Part of a small language model's weights: 3 heads of 32, a variant of Adam for these matrices.
Each number is 128 + 24 x the weight over its row's rms, rounded and kept within 0 to 255. Layers, rows and columns count from 0. The size above them is the row's rms in percent of the matrix's.

# layer 4 MLP down (transposed), 192x96, rms 0.0819, rows 186-191, columns 0-95
size [105  95 106  98  96 101]
[[123 139 132 175 125 101 125 119 136 146 117 128  87 128 129 129 143 150 147 129 169 169  98 118 117 101 124 154 148 181 149 107 130 127 126 117 104 169 142 155 122 127 109 145 143 175 129 125 126 105 146 177 140 154 140 133 138 148 144 125 160 117 131 126 151 123 112 107 164 181 132 113 109 168 121 140 140 180 201 123 167 147 142 103 148 157 154 159 142 104 149 139  75 116 127 102]
 [130 163 121 142 110  98 104 140 136 144 131 165 137 121 141 154 126 119 149  84 137 172 138 123 146 104 129 146  81 118 128  92 110 118 141 106  97 131 109 150 175 138 138 173  89 111 122 132 155 132 121 117  98 157 146 150 161 140 165 121 144 113 104 148 168 103 131 142 143 124 106 151  96 153 141 141 113 135 140 108  97 161  85 139 137 172 179 140 181  97 121 126 186 136 113 137]
 [ 99 107 162  84 146 124 141 118 119 138 140  82 112 153 115 138  98 158 120 126 145  80 144 157 142 123 118 121  95 120 144 112 103 130 105 146 111 119 169 150  95  96 122  90 127 120 124 106 203 112 141 119 108 153 158 173 118 122 187 123 151 118 119 170 113  98 114 176 121 123 123 108 149 128 134 103 142 157 141 119 170 107 135 131 110 129 127 114 154 151 164 140 111 148 105 169]
 [142 137 109 101 162  90 161 124 132 165 138 112 119 130  81 113 105 129 123 136 156  92  99 141 132 137 164  40 175 145 110 136 159 105  96 124 116 158 128  93 111 128 132  82 140 112  98 133 111 133 136 125 147 124 135 136 102 122 128 149 113 154 105 119 124 113 181 108 142 108 135 110 127 108 128 125 122 154 160 116 132 121  75 157 127 107 118 129 126 155  89  79 178 132 130 121]
 [124 141 126 116 135 144 136 176 110  78 114 124 168  95 106 124 163 134 157  83 128 132 125 124 170 113 138 164 127 118 139 152 138 119 120 126 146 130 134 153 145 134 117 132 103 122 110 141 111  98 135 168 146  97 160 112 135 184 126 120 120 135  62 152 150 147 143  79 111 107 101 175 126 124 145 107 133 124 130 144 134 173 160 145 145 183 122 158 167 123 156  93 120 130  88 139]
 [ 72 152 178 115 114 139 124 127 114 150 144 113  70  91 139 108 126 141 110 127 135 136 105 150 166  65 146 136 110 132 139 108 112 138 150 140 131 151  89 127 105 115 108 104 117 115 115 140 128 119 148 118 130  77 108  78 118 137 168 132 142 112 124 141 137  94 129  97 109 106 124 149 112 113 162 142 128  91  99 138 133 156  99 125 143 129 145  89 150 124 132 134  92  67 171  95]]
# layer 4 MLP gate, 192x96, rms 0.0896, rows 187-191, columns 0-95
size [ 92 107 101 100 104]
[[118 110 179 120 139 160 104 153 114 150 143 123  91 103 108 166 146 110 125 114 120 118 150 111 161  71 109 122 104 146 145 138 102 104 122 101 113 113 147 119 163 165 148 135 128 154 144 130 131 116 173 137 128 130  96  85 128 158 163  78 120 121 146 105 122 164 138 161 125 133  62 190 160 137 179 111 141 120 133 128 123 157 122 140 107 127 121 113 113 105 132 149 126 149 157 144]
 [152 122 120 102 149 111 133 125 146 152 138  92 122 157 136 146 100 129  98 145 139 134  83  73 104 104  99 125 129 130 142 169 113 126  83 148 131 124 137 113 131 174 151 154 114 126  86 118 100 146 106 137 126 143 103 145 158 133 166 136  90 116 139 178 153 168 172 108 118 139  85 108 128 108 148 104 115 161 105 144 144 109 113 154 137 139 179 144  86 146 122 129 100  83 149 145]
 [127 160 104 100 166 133 108 114 131 119 118 123 103 114 105 110 121 140 178 119  97 138 113 111 125 128 100 150 130 175 160 101 141 126 100 127 140 145 120 116 136 127 147 141 142 145 180 162 146 168 125 110 146  61 102 166 160 168 128 108 137 117  92 119 104  97 142 142 128  89 125 156 141 141  80 173 125  93 166 133 155 134 101 132 124 108 144 155 148 151 118 142 129 161  87 110]
 [128 110 100  62 111 122 158  90 185 119 143 128 182 112 109 110 108 158  98 140 135 130 121 156 188 127 141 126 134  88 145 153 140 106  96 101 125 146 156 134 139 149 130 133 125 170 119 131 142 181 109 118 144 139 130 123 117 151 126 130 123 125  88 155 168 162 127 103 159 149  95 139 126 122 133 143 143 107  90 138 161 198 130 129 137 109 121 147 130 130 141 125 151 159 142 140]
 [157 179 142  58 114 102 107 132 137 115 152  91 149 158 147 145  87 154 136 113 170 160 142 134 119 131 131 147 155 112 113 131 136  83  85 140 142 172 168 154 177  92 126 150 133 109 145 148 155 139 179 101 100 133 135 161 141 133 147 111 118  95 124 129 106 113 150 132 146 144 156 147 118 141 164 135 104 125 111 119 122 124 143 122 177 116 157 126 153 161 116 126 109 145 135 138]]
# layer 4 MLP up, 192x96, rms 0.0851, rows 187-191, columns 0-95
size [ 90 105  98  99 101]
[[ 88 113 114 115 169 154 138 129  97 114  98 117 133 141 115 138 141 143 152 145 176 121  90 150 115 200 117  91 145 121 120 146 154 146 117 132 129 127 139 151 121 136 121 148 130 120  93  84 113 133 153 135 147 116 147 121  99 112 102 128 136 179 122 118 110 161 169 121 136 142 130 112  60  85 106 137 125 105 120 125 128 118 120 108  86 102 108 135 102 166 170 130  64 133 141 132]
 [120  99 139  84 139 153 119 156 126 149 131  56 110 118 120 114  66 118 116  71 155 156 119 142 125 146 142 122 102 126 103 106 113 124  92 110 117 153  95 150 125 134 141 129 115 123  67 113  93 134 112 105 134 105  92 118 103 138 135  99 100 119 116 173 117 122 153 144 128  84 110 104 121 110 126 139 127 103 145 117 129  94 157 111 106 152 147 131  91 138 160  82 110  95 103 147]
 [109  93 101 142 165 160 150 157 125 134  84 104 114 146 124 111 134 145 104 143 138 117 122 142 123  94 134 120 182 133 139 152  97 138 140 127 143 127 124 130 113 105 145 174 116 127 137  89 118 104 143 135 151 140 156 119 100 115 146 139  67 129 119 132 144 132 152 112 141 148  86 150  98 145 154  68  97  99 149 125 141 126 127 132 169  93 150 128 128  80  93 144  94 160 192 119]
 [115 138 120 141 119 149 114 104 126 121 120 155 144  81 153  95 112 138  91 199 122 114 135 190 123  91 136  91 136  80 146 105 131 106 123 116 149 129 116 127 140 152 160 116 143 128 112 127 158 140 111 188 124  91 113 143 113 159 108 127 121  96 157  89  78 134  99 124 123 150 102 162 157 153 136 117 130 116 132 132 155 152 111 142 108 157 107 130 148  72 159 122 124 110 130 143]
 [100 106 133 134 134 119 174 163 135 118 104 138 146 128 164  84 157 139 121 114 166 132  98 135 133 104 120 150 137 137 148  87 139 171 164 136 107 163  94 134  86 140 152 120 101 124  91 102 164 142 120 120 175 169 163 100 111 144 153 146 153 128 108 117 118 151 161 103 137 132  91  94  79 148 118 102 124 116 124 142 149  96 113 134 124 110 125 145 114  76 102 154 103 107 153 118]]